Weights of a small transformer language model.
Size: 13 layers, 7 heads of 32, vocabulary 2776.
Architecture: rotary positions, no biases in attention or MLP, untied embeddings.
Training: a variant of Adam for these matrices, 12598 steps.
Each number is 128 + 32 x the weight over its row's rms, rounded and kept within 0 to 255. Layers, rows and columns count from 0. The size above them is the row's rms in percent of the matrix's.

# layer 5 MLP up, 640x224, rms 0.0672, rows 363-402, columns 56-111
size [101 105 100  98 104 104  89  96  98  98  94 106  96  96  99  91 105  93 104  93  96  95 106  96  99  99  94  95  98 112 115  95 104 103 104 101  96  97  93  98]
[[155 111 149 127 166 148  79  81  94 170  99  85  93  79  61 113 177 107 167 110 188 106  94 107 136 127 215  96  97 167 138  83 129 153 180 147 149 143  87  99 101 165 137 140 169  99 160 109 110 101 113 174 162  99 138 111]
 [144 152 146 135  54 162 150 132 200 128 135 149  58 132  86 192 138 150 144 102 139 120 155 142  77 134 140 122  70 123 117 143 147 142  92 157 144 130 130 135 112 134  98 183  95 110 139 108  71 116 119 117 168 147  88  80]
 [109 139 134 108 139 124 118 205 103 146  93 123 193 137 116 155 138 102  86  82 137  69 114 109 142 136 136 200 111 166  80 139 104 125 144 126  82  94 107 159 162 105 175 127 128  98 129 101 145 141  98 138 174 199 136 111]
 [142 163 178 132 144 141 126 125 109  83 105 161 148 126  88 140 122 128 124 178 122 124 144 101 179  98 122  93 129 107 125  82 147 165 145 125  54 115 136 189 122 101 111 111  96 143  86 152  94 118 100 143  70 147 112  88]
 [125 125 197 115 195 160 123  73 139 156 153 146 177 107  96 145 135 150 132 194  96 139 110 106 141  47 154 141 130 139 159  95 173  76  86 100 185 117 135 113 172 109 126 105 140  65 152 167 111  91 190  80 126 102 117  76]
 [ 91 146 132 106 197 147 111  90  96 173  96 133 140 181 145 139 136 125 146 178  93 111 128  93 160 136 203  80 146 170 143 100  97 160 150 148 107 135  50 143 125 167  70 115 160 175 160 171 103 100 138 145 142 105 144 110]
 [ 69 109 174 145 129 128  73  74  66 151 164 118 142 110 179 139 173 158 166 111 143 124 157 127 184  79 111 108 139 126 177 165 106 123 190 118 157  78 156 119 140 127 131 153 176 125 171 161  99 171 132 110 127 114  48 109]
 [134 135 214 127 159 147 135 138 129 210 170 141  46 143 117  87 179 209 127 101 115 138 135 134 110 128 104 123 111  74 128 122  98 177 145 122 106 142 136 159 136 136  92 145  78 150 136 147 155 164 136 122 180 122 148  87]
 [117 145 149 140 141 130 157 116 124 190 137  80 179 117 114 185 102 167 158 158  85 174  88 166 101 101 120  98  80  94 192  20  53 124  85 165 147 176 175  85  83 155 155  63 106 129 140 121 164  75 150 198 122 135 153  89]
 [110  98  96 120 171 185 174 177  92 151  97 130 116 137 154 166 149 162 118  69 202 144 131 156 108  90 111 184 131 133 141 111 143 124 140 146 125  80 109 118 144 151 115 155 126 128 155 123  90  98 154 129 143 122 186  79]
 [ 85 103 138 130 140 114  89  84  55 120 108 107 128 114 136  82 167 152 126 142 165 127 127 124 128 120 130 104  93 137 170 109 136 137  76 133 182 145 134  95  60 130  43 104 133 166 141  94  97  88 103 104 101  77 130 184]
 [130 152 138 140 192 161 131 174  88 131 128 115 178  84  75  97 132 172 111 117 112 120 160 154 166 174 112 171 184 113 235 165 141 103 125 153 166  97 103 147 146 142  87 169 141 120 148 124 165 151 107  99 127 158 121 118]
 [ 96 154 150 157 144 118  99 166 161 179 159 179 139 134 130  83 142  91 189 108 110 175 103  89 101  83 135 131  74 168 176 109 126 150 182  87  99 148 112 121 175 124 161 132  86 129 103 177 163 166 126 101 157 143 143 129]
 [140 149 113 120 170 199 113 196 136 123 100 139 149 107 130 131 109 135 153  86 156 172 119 120 154 121 119 108 189 131 142 135 103  70 127 137  91 127 131 162 132 103  93  91 131 113 135 144 150 136 102 231 144 139 116  97]
 [158  88 108 102 136 187 108 129 140  75 153  88  98  89 166 128 152 104  97  93  93 135  95 152  54 126 109 144 151  85 174 101 162  74  41 155  41 139  95 105 149 173  85 133 148  76  95 104 142 157 111  90 117 121 108 102]
 [ 55 130  88 136 171 120 118  92 128 120 168 132 174 156 111 152 128 153 171 177 139  96 140 119 122 174 100 142 125 103 128 105 135  63 162  77  34 141 112  97 155 148 104 115 108 107 110 139 151 161 167 136  90 175 123 111]
 [ 91  80 168 204 140 109 128 140 108 110 136 143 153 156 129  94 116 179 118 127 125  98 103  90 146 135 126  89 143 121 128 122  99 159 117 191 176 163 124 160 145 148  87  83 145  93 136 152 197 156 130 155 158 171 113 102]
 [140 128  82  89  79 144  83 105 145 114 147 163 129  74 115 152 115 160 161 120  62  85 158 132 133 159 113 116 151  79 136 147 175 160  85 127 168 166 133  92 146  89 196  93  88  82 181 187 108  87 174 122 143 112 135 140]
 [168 131 149 104  54  71 106 129 106 154  74 171 115 139 113 180  98 117 116  82  67  92 158 115 147 189 155 148 188 165 156 103  73 155 139 115 172 148 136 155 111 114 183 126 129 121 123 138 148 109 175 187 125 108  98 130]
 [103 101 157 162 125 164 131 112 118 160 218 166 135  90 124  98  59 170 158 187 112 137 137  75 158 119 120  86 134 149 118 145 123 112 126 127  99 152 144 151 142 176 124 185 169 177 104  79 166  95 100 162 176 102 158 135]
 [108 158 122 143 119 124  96 164  75  95 164 138 137 108 146 147 202  93 153 148 172 121  90 118 124 181  61 152 136 178  90 113 137 120 147 166 111 138 205 105 107 125 109 142 127  93 167 133 172 135 189 142 169 108 108 179]
 [108 113 164 113 169 139 163 133 165 112 102 154 199 148 185 110 150  93 122 142  93  82 192 138 136 187 153 160 107 134 106 138 110 141 161 140 163 189 157 149  92 133 104 201  99 171 174 145  82 141 153 140  73  90 150  91]
 [ 93  97 101 126  83 155 138 107 178 148 149 130 179  92 132 101 128 116 124 127 136 175  64 111 107 139  86 147  83 183 111 125 114  81 171 135 222 100 113 118 167 104 129 120 110 196 152 118  98 116 158 139 183 146 136 208]
 [ 85  88 151 100 138 109  89  88 117 127 135 101 153 127 143 132 184 112  43 109 122 155 117 109 143 157 102 118 123  86  71 112 154 162 121  86 186 143 129 102 103 112 149 110 139 156  74 100  85 103 127  82 144 120  83 171]
 [123 157 116 116 132 130 174 131   9 143 146 119 117 135 140 121 123 138 167  86 121  74 144 194 130 126  94 104 157 156 116 132 169  57 157 182 132 161 134 134 108 175 138 149 110 141  50 166 136 106 140  73  97 119  90 109]
 [122  95 134 150 104 126 150 155 113 121 129 125 124 127 127 134 157 113  50  94 153 145 111 136 149 167  70 142 129 102 128 111 150 116 133 132 128 204 138 104 155 157  68  92 129 105 127 130 113 136 111 118 139 100 138 128]
 [ 78 118 143  95 123 171 108 111  76 104 142 140 137 117 134 121  56 143 106 133 119 112 137  99 100  78 121  96 137 125  87 221 163  83  87 133  36 156 166 147 174  87  34 153 107  84 144 182  66 107 125  83 105 176 173 127]
 [110 171 176 122  83  89 163 105 167 154 135 107 192 158 150 213  86 151  97 136 127 116  99  77 118 141 111 138  93 129  70  77 124 150 162 127  88 107 102 145 130  92 187  26 107  88 125 103  96 119 153 120 101 133 186  64]
 [113 102 157 172 109 115 163 199 114 139 160 100 115 119 129 129 140 103  71 157 142 121  72 129 154  72 100  68 158 157  89 152 104 163  62  93 134 195 123 115  80 106 176 151  98 121 127 133 123 154  76 185  75 120 164  88]
 [127 112  95 114 193 113 157 123 135 179 130 187 111 156 103 166 153 146 122 206 128 168 214 128  91 153  97  88 140 102 117 109 151 125 119  96  85 124 130 114 166  88 135 108  79 141  90 102 161 137 117 201 127 131 121 180]
 [ 84 158 111 134 107 134 114  91  94 162 191 139 112 157 140 114 137 132 166 188 156 152 139 183  74 144 118 174 125 107 122  38 178 132 121 133 142  97 141 133 143 157 108 165  84 158 103 156  90 104 149 139 139 123 189 101]
 [117 146 105 200 133  94 112  70 114 107  70  93 132  96 106 113 111 136 124 114  70 105 118  98 191  94 123 145 161 126 142 171 104 141 114  91 130 152  95  43 135 103 150 150 114 100  71 120 109 177  94  92 158 151 143 180]
 [138 118 172  76 142 132 153 109 116 138 151 125 136 107 203 137 111 145 122 182 156  95  53  98 141 169 102 139 131 100  84 141 120 131 121 110 142 173 149  79 124 140 153  55 109 144 152 119 101 181 130 182 144  97 146  97]
 [183 107 150 109 117 125  72 103 147 159 117 106 109 119 106  89  89 139 169 161 116 149 164 114 119  90 133 125 111 106  96  52 136 110  94 125 137 112 135  65 141 130  78 107  86 125 151 122 110  80 172 211 127 110 135 152]
 [125 154  92 119 116  46 119  89  79 101 105 148 162 110 146 170 113 143 132 135 121 153 111 166 154 159 138 169 162  98 100  59 151 161 132 116 126 165  90 114 131 116 153 135 122 133 126 150 141 117 143 108  90  84 150  98]
 [139 102 157 137 126 140 122 177 128 112 119  97 139 180  58 167 111 126 132  81 127 169  80 167 164 107 116 130 129 121  90 192 164  75 181 119 101 109 127  58  69 146  86  82  86 136 169 153 171 119  75 116  73 124 124  73]
 [129 100 190 176 111  95 116 165 154 162 152 148  65  69 107 112 144  77 172 147  94  85 156 136 108 100 142  97 128 116  64 171  83 102 100  74 181 137 167  79 149 168 134  99 115 160 105 104 175  95 145 135 137 100 126 120]
 [107 157 174 106 116 117 157 156 188  82 104 146  92 118 131  66 106 153 115  81 153  99  99 132  57 148  90 137  87 137  84 188  82 183 169  74 170  69 120 182 145 177 143 139 129 145  73 111 206 158  87 174 144 189 171 137]
 [127 128 126 160 151 113 128 170 118 121 174 120 134 150  88  64 165  54 123  82 133 128 127 186 117 130 117 128 160  87 134 104 163 110  71 136 157  91 122 139 111 164 181 157 147 157 105 136 104 124 101 124 104  71 187 129]
 [124 104 143 112  89 134 104 155 149  80 122 139 122 109 113  56 130 141 172 140  88 102  71 128 183 153 149 124 106 147 154  66 131 144 126  73 151 203 105 128  95  91 146  89 145 105 157 133  93 123  66 186  71 151 135 110]]
# layer 5 MLP down (transposed), 640x224, rms 0.0673, rows 363-402, columns 56-111
size [ 97 102 100 102 106 104  91  99 100  97  99 104  95  93 102  92 106  95 107 103  96  96 106  92  97  97 104 100  95  99 119  91  99 105 105  93  93 105 100 101]
[[139 100 188  96 115 122 140 140 161 108 140 143 107 120 143 142  67  51 110  99 123 153 124 186 182 102  86 103 113 143 154  90 149  65 107  92  92 134 159 166 128 116 172 145 134 111  89 124 181  81 132 105 196 107 183  97]
 [107 109 183 189 135 120 140 196 126 114 178 153 159  93 145 130  85  55 139 119  80 117 160 125 138 117  87  89 127 129  71  93 170  78 121 124 151 100 211  74 173 159 198 101  94  82 140 165 163 121 166 123 130 135 134 147]
 [115 111 156 114 103 130 141 159 167 124 113 117 147  96 116 125 132 104  88  96 145  87 114 144 134 166  95 179 117 154 117 120 104 110 140 107 100  96 123 108 147 120 100 158  97 114  94  98 203 165 110 110 137 129 117 104]
 [133 125  72 148  67 117 163 156 127 126  96 116 134 143 104 162 136 173  99 177 114 148 124 106 111 120 172 125 135 167  67 175 197 130 152 135 158 122 158 125  94 105 115  79 134  87 145 177 136 188 169 173 143 169 116 120]
 [111 125  91  67 145 143  85  96  75  98  65 117 145 119  83 157 134 131 163 155 109 205 149 200 166 164  78  66 187 156 113 193 124 127 156 104 188 121 137  98  91  69 125 164 148 111 128 114 159 120 163 153 114 143 116 154]
 [117 111 137 157 189  85 108 135 106 119 124 151  88 148 204 105 164 110 152 148 144 128 145 117 152 150 168 154 107 142  73 126 177 139 142 128 106 150 125 155 136 149 119  34 177 168 144  79  87 102 149  94 142 128 122 120]
 [129 124 114  84  65  92 113  86  74 122 118 122  45  70 195 137 132 142  87 103 130 142  85 199  72 156  97 137 145 147 179 149 128 180 123  60 147  90 107  66 133 150 144 129 104 119 101  90 160 154 170 104 119 163 112 103]
 [185 106  61 162  84 101 152 110 101 183  85  77 122  86 150 120 136 107 206 178 184 109 110 167 127 128 129 140 141 137  92 110 193  96 131 156 109 152  90 197  79  96 161 121 147 117 159 141 125 145 106 125 179 100 129 135]
 [119 184 117 114 140 110 142 121 164 139 104 142 200 148 128 158  62  60  99 168 157 112 162 204 103  69 107 133 150 141 123  87 119 103 104 104 161 121 201  90  51  90 163 101 170 113 138 131 123 102  97 174 136 173 217  70]
 [110 140 133 170 118 143  82 159 133 148 170 100 132 129 168 169 126 123 111 143 121  87 107 145 117 121 152  81  50 147 131  92 160 186 140 148 115 114  93  99 200 158  80  71 128 151 113 198  93 172 181  91 124 112 164 164]
 [106  76 149 154 161  89 107 105 107 145 129 120 156 115 142 117 136 102  91 115  98 124 110  85 162 122 202  84  75 106  96 189 167 145 152 126 174 110 106 110  68  65  86  92 171 117 127 140  72 119 147 180  70 123 128 134]
 [135 181 157 127 152 179 186 132 143 126 165  88 123 125 111 117 105 143 114 152 159 150 152 164 124 103 151  75 167 122 173 141 162  97 129 168 110  80  99 159 174 104 113 198 131 149 131 117 115 114 126  55  86 198 122 126]
 [111 133 113 124 134 194 110 139 140 128 165 163 102 154 149 155 110 147 208 130  67 132  84 133 106  61 149 106  90 104 136 118 170 127 117 132 122 128 155 114 161  81  64 125 120  74 109 211 114 133 161 138 150 147 176  93]
 [100 137 135  86 196 129 203 115 145  99  92 120 136 135 118 115 155 115 150  96 141 137  99 141 125 128 122 131 159 126 136 133 135 135 108 115  83  45  74 140 108 109 138 127 110 143 125  65 165 146 141 220 178 135 157  80]
 [141  84 122  91 184 134 101  99 116 120  89 133 134 105  97 110 164 127 120 110 125 139 119 118  87 126 142 140 145  95 192 128 114 190 141 187 118 152 108 111 127 190 104  70 167 102 140 136 185 121  77 142 168 143 144 138]
 [151 164 107 143  92 171  95  83 126  92 117 111 150  97 131 144  87 125 117 134  90 137 116 119 149 175 137 145 148 115 125 162 177 111 113 172 150 193 137  83 120 132  95  61 122 128  85  97 102 123 121 142  66  76 165  94]
 [104 103 137  58 121 123 153 106 110 102 127  63  47 112 114  86 134 115 165 105  96 120 165 180 129 150 142  89 117  96 105  82 148  84 113 167 157 132 158 140 148 130 134 121 116 132 120  52 138 149 129 162 125 113  99 118]
 [161 146 154  82 101  69 144 114 124 122 145 106 139 141 148 118 105 140 147 135 191 122 121 131 101 105 123 147  98 203 154 141  77 145 166 132 116  59 107 119 137 128  96 128 126 163  85  76 137 118 126 133 136 155 140  84]
 [ 79 139 125 151 106  59 139 129 169 116 144 106 150 174 121 102 172 166 116 123 112 156 143 119 201 156 111 167 105  97 182 153  76 179 173 108 174 115 133 142 126  89  76 112 116  69 184 115 160 129  98 134  97 132 151  89]
 [ 95  71 128 101 103 110  74 105 139  98 159 115  66 103 111  83 145  80 124  56 181 114 150 188 128 160 109 185 179 183 142 144 157 173 147 113 125 163 148 147  40 107 113 136  58 137 168 172 147 112  59 126 105 155 120  92]
 [101 148 102 173 130 167 138 135 140 103  88 119 114 161 163 141 113 114 103 173 160 159  87 152  84 189 117 118 125 118  94 107 155 158 196 171 115  57 166 145 102 163 109 141 163 148 172 135 154 129 209 152 119  63  91 135]
 [116 106 148  78 156  88  61 134 128 126 137 137 182 143 156 109 122  94  99 102 136 161 146  69 115 159 135 116 127 106 108 129  90 161 120 171 176 124 148 140 108 121  98 183 186 176 142 105  88 108 117 125 118  93 143 114]
 [121 154 133 137 119 134 123  79 115 151 145 138 217 104  94 125 111 117  74 143 114 156 119  71  86 123 138 122 135 152 136 162 170 139 155 171 164 124 126 148 166 112  90 126  92 138 135 100 121 122  94 153  56 109 113 167]
 [128 131  92 105 133  90 152 137  92 145 166 153 149  95 117 126 140 166 144 186 136 149 184 103 161 165 108 164 108 130 150 121 104 143  78 126  93 161 105 166 176 137 163 106  71 160 124 125 159 137  63 144 167 110  89 132]
 [172 143  60  86 133 106  92 145 183  99  98  76  74 125 196 133 165 158 111 103 168 117 112 170 164 150 102 149  82 110  54 125 139 117  97  90 121  90 140 153 158 148 116 134 112 164 146 116 155 153  88 116 107 132 148 121]
 [119 123  69 134 130  96 129 157 127 139 163 106 182 153 109 150  94 169 132  85  82  71  97  98 140  83 140 174 185 157 108 159 109 162 157 147 138 137 144 117 108  54 156  87 113 130 154 143 143 168 147 101 122 176 178  96]
 [103  92 156 161  82  64 158 170 155 136 127 120 161 150 157 144  62 138  92 119 175 123  70 180 171 161 158  89 101  94  98 139 134 158 179  99  97 109 116 169 176  97  73 150  91 152 133 149 188 118  61 132 112 120 130  94]
 [ 91 158 147  44 104 164 153 158 110 129  96 109 143 140 140 112 128 154 133 135 151 154 130  85 114 107 102 142 134 116 154 115 105 144 107  97 147 101 156 194 134 125 161  79 140 136 135 107  99 115 105  88  77  78 147 108]
 [109 176 151 100 102 122 127 122 114 135 164 152 140  82 143 182 119 143 106 131 102 110  97 139 161 116 102 151  88  76 172 127 142 152 130  97 126 135 121 167  86 199 119 128 151  84 126 102  50  99 122 113 115 131  83  84]
 [166 128 154 147 101  93 141 150 145  77 113  82 158 100 157 102 137 164 139 130  86 160 146 161 169 107 168 152 134 164 104  76 118 144 125 145 131 167 157 142 139 160 143 155 120 139  84 101 131 116 154  70 159 129 111 156]
 [134  96 117  94 200 131 128 116 172 106  71  95 162 128 130 141 132 105  56 135 159 118  62 102  92  99 148 148 146  48 110 155 115 150 146 208 150  82 107 138 187 152 179  61 167  74 118  87 118 129 133 137 156 115  95 150]
 [119 111 112  95  91 109 157 158 170 174 195 136 116 153 117 144 177 125 122 106 192 180 146 128  93 147 106 110  96 118 113  96 127 191 150 140 146 116 170 190 121 193 102 106 134 134 179 140 190  39 128 150 133 142 103 134]
 [ 95 115 158  44 106 153 107  91 133 108 134  95 157 153 116 158 127 161 120 177 175 208  77  69 162 122 141 167 165 103 115 178 128  98 111  81 188 154 182  95 105 151 171 126  54 146 126 168 134 163 159 123 157 215 116 132]
 [157 145 140 139 110 157 120 206  90 153 160 156 108 136 123 108 122 161 154 156 149 156 138 107 105  83 129 156  98 129  94  81 124 138  80  98 176 120 101  39 127 112  74  81  87 115 168 129 139 100 102 207 160 138 120 166]
 [101 142 182 190 110 154 132 121 154 125 170 173  56 129 151 181 115 185  99 123 154 141 153 161  93 129 135  85 103 106 170  81 147 107 140 114 140 157 169 114 115 108 133 195  76 113 144 155 157 101 173  80  71 104 138 141]
 [141 118 121  65 164 150 145 148 109 102 141  74  67 150  94 144 133 200  94 165 160 174  94 124 123 112 182  92  94 164 121  97 106 162  71 121 149  85 123 179 112 112 152 104 133 118 118 165 119 117 156 103 148 102 152 138]
 [135 113 126 172 147 127 120 152  88 127  77 137 121 100 151 125 170 127 123 159  64 118 159 144 139 174 182 166 124 114 187 156 139 154  83 132 156 143 141 161 126 193 115 162 101 145 153 148 108 140 132 115 129 162 128 127]
 [141 152  98 157 153 136 173 121 129  91 147  93  98  96  80  93 133  71 136 182 118 101 121 135 146 114 123  98 154 146 134  94 106 148  90 129 106 125 114  91 164  87 144  92 129  64 112 140 101 179 102  97 109 190 127 146]
 [158  82 164 108  87 187  96 136 114 142 108 111 117  40 153  96 107 121 119 161  89 124 109 145 133  98 101 164 181 129 126  89 177 121 118  94 127 123 125 156 165 116  88  98 108 106 104 169 116 110 112 118 140 136  94 128]
 [129 158 119  85  66 104 142 117  63 165 117 152 150 112 150 168 109 129 147  67 141 171 196 131 159 145 138 174  91 144  99 116 116 124  80 139 152  72  92  96 132 154 119 182 142 131 122 205 164 101  82 108 136  69 194 131]]
# layer 5 MLP gate, 640x224, rms 0.0706, rows 364-403, columns 56-111
size [ 96  98 100 111 106  94  92  97 102  96  99  95  97 100  90  99  86 104 102  97  94 100  92  97  96 101  99  96  98 110  91  97 113 105  94  96 106  99  97 104]
[[126 151 155  73 116  75 108 110 141 119 123 160 139 136 152 102 130 120 145 117 142 179 176 114 155 126 129 156 149 131 152 116  66 182  92 123  74  94 108 144 133  95 156 129 219 151  91 117 143 110 136 201 163  78 155 124]
 [147 156 117 120 152 127  88 102 112 114 128 106  91 165 135 118 144 129 136 147 122 146 126 128  97 125 166 144 165  72 139 137 154 119 102  89 103 181 143  90 101 131 152 126 154 127 173 160  46  66 130 207 111 101  82 143]
 [109 144 138 140  85  96  95 149  56 115 113  95 168 130 107 158 188 174 147 120 139 130 124 155 135 155 142 105 144 120 106 158 166 106 104  75 135 180 159 137 152  75 170 115 118  89 120 140 151 149 129 187 152 190 160 114]
 [166 225 163 172 142 105 100 125  85 119  69 130 145 106 119 103 195  87  95 172 101 160 153 113 177 149 114  93 141  92 114 107 168 117  84 124 182 148 120 109 189  86 140 146 127 120 102 113 123  91 160 167 110 145 111 104]
 [114  93 111 139  85  37 125 166  66 159 104 139 129 119 127 104 130  63 132  93 144 129 137 109 125 117  93 120 160 106 140  97 185 156  90  75 195 161 126 102 129  81 105 111 156 138 132  93  68 135 142 152 132 120 155 130]
 [137  79 108  84 114 131  90 132 138 158  94 151 127  72 126 172 114 135 176 163  61 161  79 141  23 131 189 140 135 104  89  87  97 133 122 106 135 180 127 128 107 109 102 120  69  93  92  82 157 119 133 120 126  93 141 156]
 [190 133 116 145 181 153 125  97 108 111 179 124 132 144 147 102  86  94 137 127 108 128 112 159 128  96 168 120 147 120 137 104 190 145 109 139 164 134 105 137 149 184 199 136 181 172  53 138  89 225 128 126 150  78 141  73]
 [115 148 153 145  84 157 105  77  80 204 136  75 129 125 117 166 144 153 126 144 127 137 105 158  95 111  99 129 145  83 195 106 123 119  82 138  65 134 190 118 107  98 132 114  90 113 138 102 178  67 156 162 141 132 145 147]
 [156  78 120  93 184 154 120 179  96  91  64 126 111 115 130  93 135 181 171  52 120 160 211 154 129  83 170 151 164 106 153 163  80 110 140 113 120 132 116 132 130 141 135 150 139 125 118 123 129  96  82 115 176 156  97 104]
 [175 213 161 138 126  91 134 148  95 112 135 177 150 134 126 145  39  77 172 148 134 170 113 154 125 135 131 158 101 112 105  67 143 164 128  66  86  98 103 101 131 134  82  84 147 120  79 142 105 193 147 172 118  94 101 126]
 [146  65 155 172 136 112  90  80 148 158 182 116 154 132 138 121  37 173 160 148 100 108 174 151  23 122 104 142 135 122 112  57 138 142 135 105 121 112 161  91  25 134 168  88 150  68  70 129 108 161  95 123 102 126  91  30]
 [160  84 156  86 109 149 117 135  88 115  73 116 151  77 105 168 104 163  80 132 135  79 150 164 137 197 108 149 216 137  93 192 154 149 107 141 175 117 150  68  83 135  93 115 106 114 175 140  78  80 146 124 127 124 173 130]
 [146  73 180 130  72 116  91  58  99 138 147 133 128 106 136 133 115 149 143 146  68 141 111 107  68 130 159 107 118 100 117  88 116 162 126 120 126 161 204 120 215 103 135 186 116  92  89 122 142 139 131 104 172 103 205 167]
 [159 123  76  49 137 128 139 128  83 170 139 150  83 134 137 137 116 126 163 171 116 126 133 135 105  60 142 150 133  97 195 184 185 118 140 131 113 148  88 105  87 155 146  94 107 134 149  83 164  77 171  98 160 107 163 188]
 [163 162 109 142 102 107 111 149 111 156 116 113 165 142 140 112  83 136 136 180 186 178 127 153 107 117 159 158 103 162 134 139  92 191 100  56 193 142 201 131 102 141 118 105 102 189 149  73 141  84 113  87 114 140 130 125]
 [136 142 123  79 132 120  94 121 125 140  90 143 160 130 167 129 115 141 112 128 127 161 122 113 124 127 110  89 147  77 170 140  64 113 129 145 138 151 140 135 116  84 154 123 130 124  97  80 174  36 144 119 171 120 176  73]
 [157 185 114 107 103  96 108 143 176  90 141 109 156  49 137 110  79 164 161  92 115  96 156 156 135 122 155 159 130 125 116 162 141 175 131 153 111 135  89  58 156 139 134 140 134 105 126 137  99 141 178  84  89 150 176  77]
 [107 149 187 137 105 131  92 101  84  53 140 129 123 148  82 130 170 151 101 120 101 141 124 146 155 136 110 165 159 134 223 113 145 124 133 129  76 139 141 159 128 139  89  88 143 129 115 118 122 140 183 142  85  59 117 187]
 [142  67 108 134 154 141 117 140 140 131 164 111 131 146 117 125 143 106 119 148 132 116 149 169  84 126 129  88  75 131 173 141 107 111 151 186 190 153 174  70 112 124 178 143 136 140 129 206 181 127 107 123  95 155  80 109]
 [105 123 154 100 158 157 104 153  86 182 148 161 104 150  69 149 121 138 102 136  95 138 149 149  95  84 139 121  87  95 148 100 169 167 149  99  76 120 112 129 116 127 149 120 154 157 161 157 112  86 106  67 115 121 174  97]
 [142 122 136 163 110 116  95 122  85 128  95 107 190 154  98 153 103 138 175 106 136 113 141 114 139 146 173 130 113 142 112 128 116 153 178 118 168 196 145 128 102  96  77 129 129 155  91 102  82  89 134 153  74 166 155 210]
 [ 91 136  97 162 118  99 132 185  60 130 148  82  52 148 113 114 104 126 157  71 123 119 134 228 122 140  84  95 157 148 140  93 139 155 100 101 162 142 111 133 104 171 156 187 129 134 135 140 131 119 115 143 164 129 105 122]
 [152 159 170 157  77 118 117 153 138 151 161 144 111 134 117 157  82 157 174 177 131 127 169 167 196 153  93 118 131 108 132 180 146 126 116 148 135 168 123 207 182 173  94 134  84  92 114 126 177 175 111 108 174 100 133 133]
 [145 122 105 149  81 109 113 192  95 167  92 143  81 127 129 110 107  91 147  93 165 152 150 123 145 107  69  60  68  78 102  99  91 123 103 110 157 120 134 143 145  86 137 187 134 120  89  72 200 165 144 150 137 108 185  61]
 [146 149 141 222 115 130 155 140 133  59 137 175  79 159 132 130 141 112 158 122 145 166 185 134 166 115  95 110 126  97 135 165 148 152  78 116 161  83 136 117 120 126 166 145  99  92 162 129 151 129 113 117 156 109 111 147]
 [ 81 129 146  89  93 131 141 117 157  91 104  65 148  43  62  79 177 125 197 122  90 104 109 153 119  96 109  97 170 164 107 128 162 153 147 113 126 122 134 149 120  30 143 136 154 160 168 135  71 162  87  90 100 115 151 135]
 [128  56 114 114 169 137 125 141 128 148  93 104  84 133 123  74 123 158  80  97 165 137 155 150 104 112 121 158 142 148 157 126 122 163 159 128  77 160 177  78 121 131  77 206 164 153 124 165  44 137 132 121 158 156  99 110]
 [111 195 104 102  84 149 108  82 147 111 134 165  97 153  52 188 159 162 143 101 129 150  96  92 182 166 173 224 103  69 166 121 183 134 123 139 173 120  69 157 115 132 165 142 116 107 155  93 112 139 131 143 109 121  83 145]
 [119  90  96  67 145 133 144  89 119 192 151 127 134 134 134 180  77 119 112 208 157 146 139 193  99  98 101 122  98 182 132  95 131  88 139  92 173 143 126  66 140 109 176  44  77  73 177  88  95 125 128  89  85 131 176 158]
 [142 131 113 160 122 107 111 147 166 172 131 134 108 142  69 106 168 111  59  85 166 139 118  96 134 154 148 178 141 150 154  71 145 152  84 108 182  96 110  95 174 104 126 138 137 135  83  72 110 140 112  98 119 117 116  87]
 [135 153 145 138 180 125 123 165 166 159 116 139 115 178 132 145  51 129 110 133 116 118 127 120 140 187 156 143  77 120  80  51 142  77 125 147  74 135 140 174  86 128  65 181 201 132 149 131  92 197 116 131 126 165 138  58]
 [ 95 166 154 115 156 177 150  95 165 188 182 118 131 113 134 121  94 159 109 180  85 204 151 146 154 145 135 127 128 150  77 117 135 125  91 128  72  97 131 133 140 141 193  97  99 125 223 177 118 107 165  95 150  92 104  77]
 [123 171  83 113 122 103  76 124  69 150 142 167  74 166  64 130 123 125 113 145 131 123 136  99 133 192  98  59 138 130 148 121 157  90 137 101 113 161 101  90 106  79 125 144  77  27 131  57  58  79 146 153 131 108 179 126]
 [136 182 136 164 104 129 151 123 151 102 178  81 166 107 121 127 195 126 138  99 151 118 132 150  91 148 149 121 100  86 139 151 161 168 150 133 151 177 145 109 156 105 140 164 143 156 103 159 125 180  97  80 117 129 132 185]
 [139 114 158 107 144 106 137 142  96  84  60 159 113 109 132 126 176 171 153 115 184 110 166  93 187 180 169 113 142  60 118 145 150 110 111 114  86 144 136 132 148 136 181 102 150 116  67 113 132  79 129 124 144 110 139 167]
 [ 57 103 114  81 140 114 121 152 105 118  75 146 196 128 129 158 146 215 113 130 121 155  50  87 149 109 160 167 178 134 147 161 157 136 150 134  74 157 134 188 129  95  99 182 168 151 146 114 182 127  98  99 136 154 133 131]
 [ 96 143 146  96 138 143 136 109 204 141 174 169  71 126 148 102 127  56  68 136 100 138 149 137 110 154  69 123 132 101 153  80  79 167 101 131  76  65 113 127  98 158  93 162 161 123 171  97 159 121  69 147 160 106 162 134]
 [128  99 115 194  91 140 157 130  53 144 134  88 103 142 101  92 125 138  84 155 146  81 172 156 148 177 102 142 131 107 166 137 138  85  85  59 101 120 101 149 100  89 162 138 100 169  57 154 121  97 138  71  54 163  66 172]
 [123  65 121 156 128 136 115 131 150 108 116 125 150  96 101 128 143 134 164 112 200 152  85 105 120 143 169 168  88  65 107  67 130 151 130 119 142  82 112 142 119 148 114 131  85 122 142 111 138 140  61 109 139 141 207 107]
 [125 167 114 150 146 102  58 111  93 136 133 189 105 124 116 141  97 173 119 165  88 136 139  85 125  95 160 119 108  73 105 153 132  80 124 103 166 132 121 121 139 150 109  77 142 139  99  73 177 117 120 141 136 159 145 106]]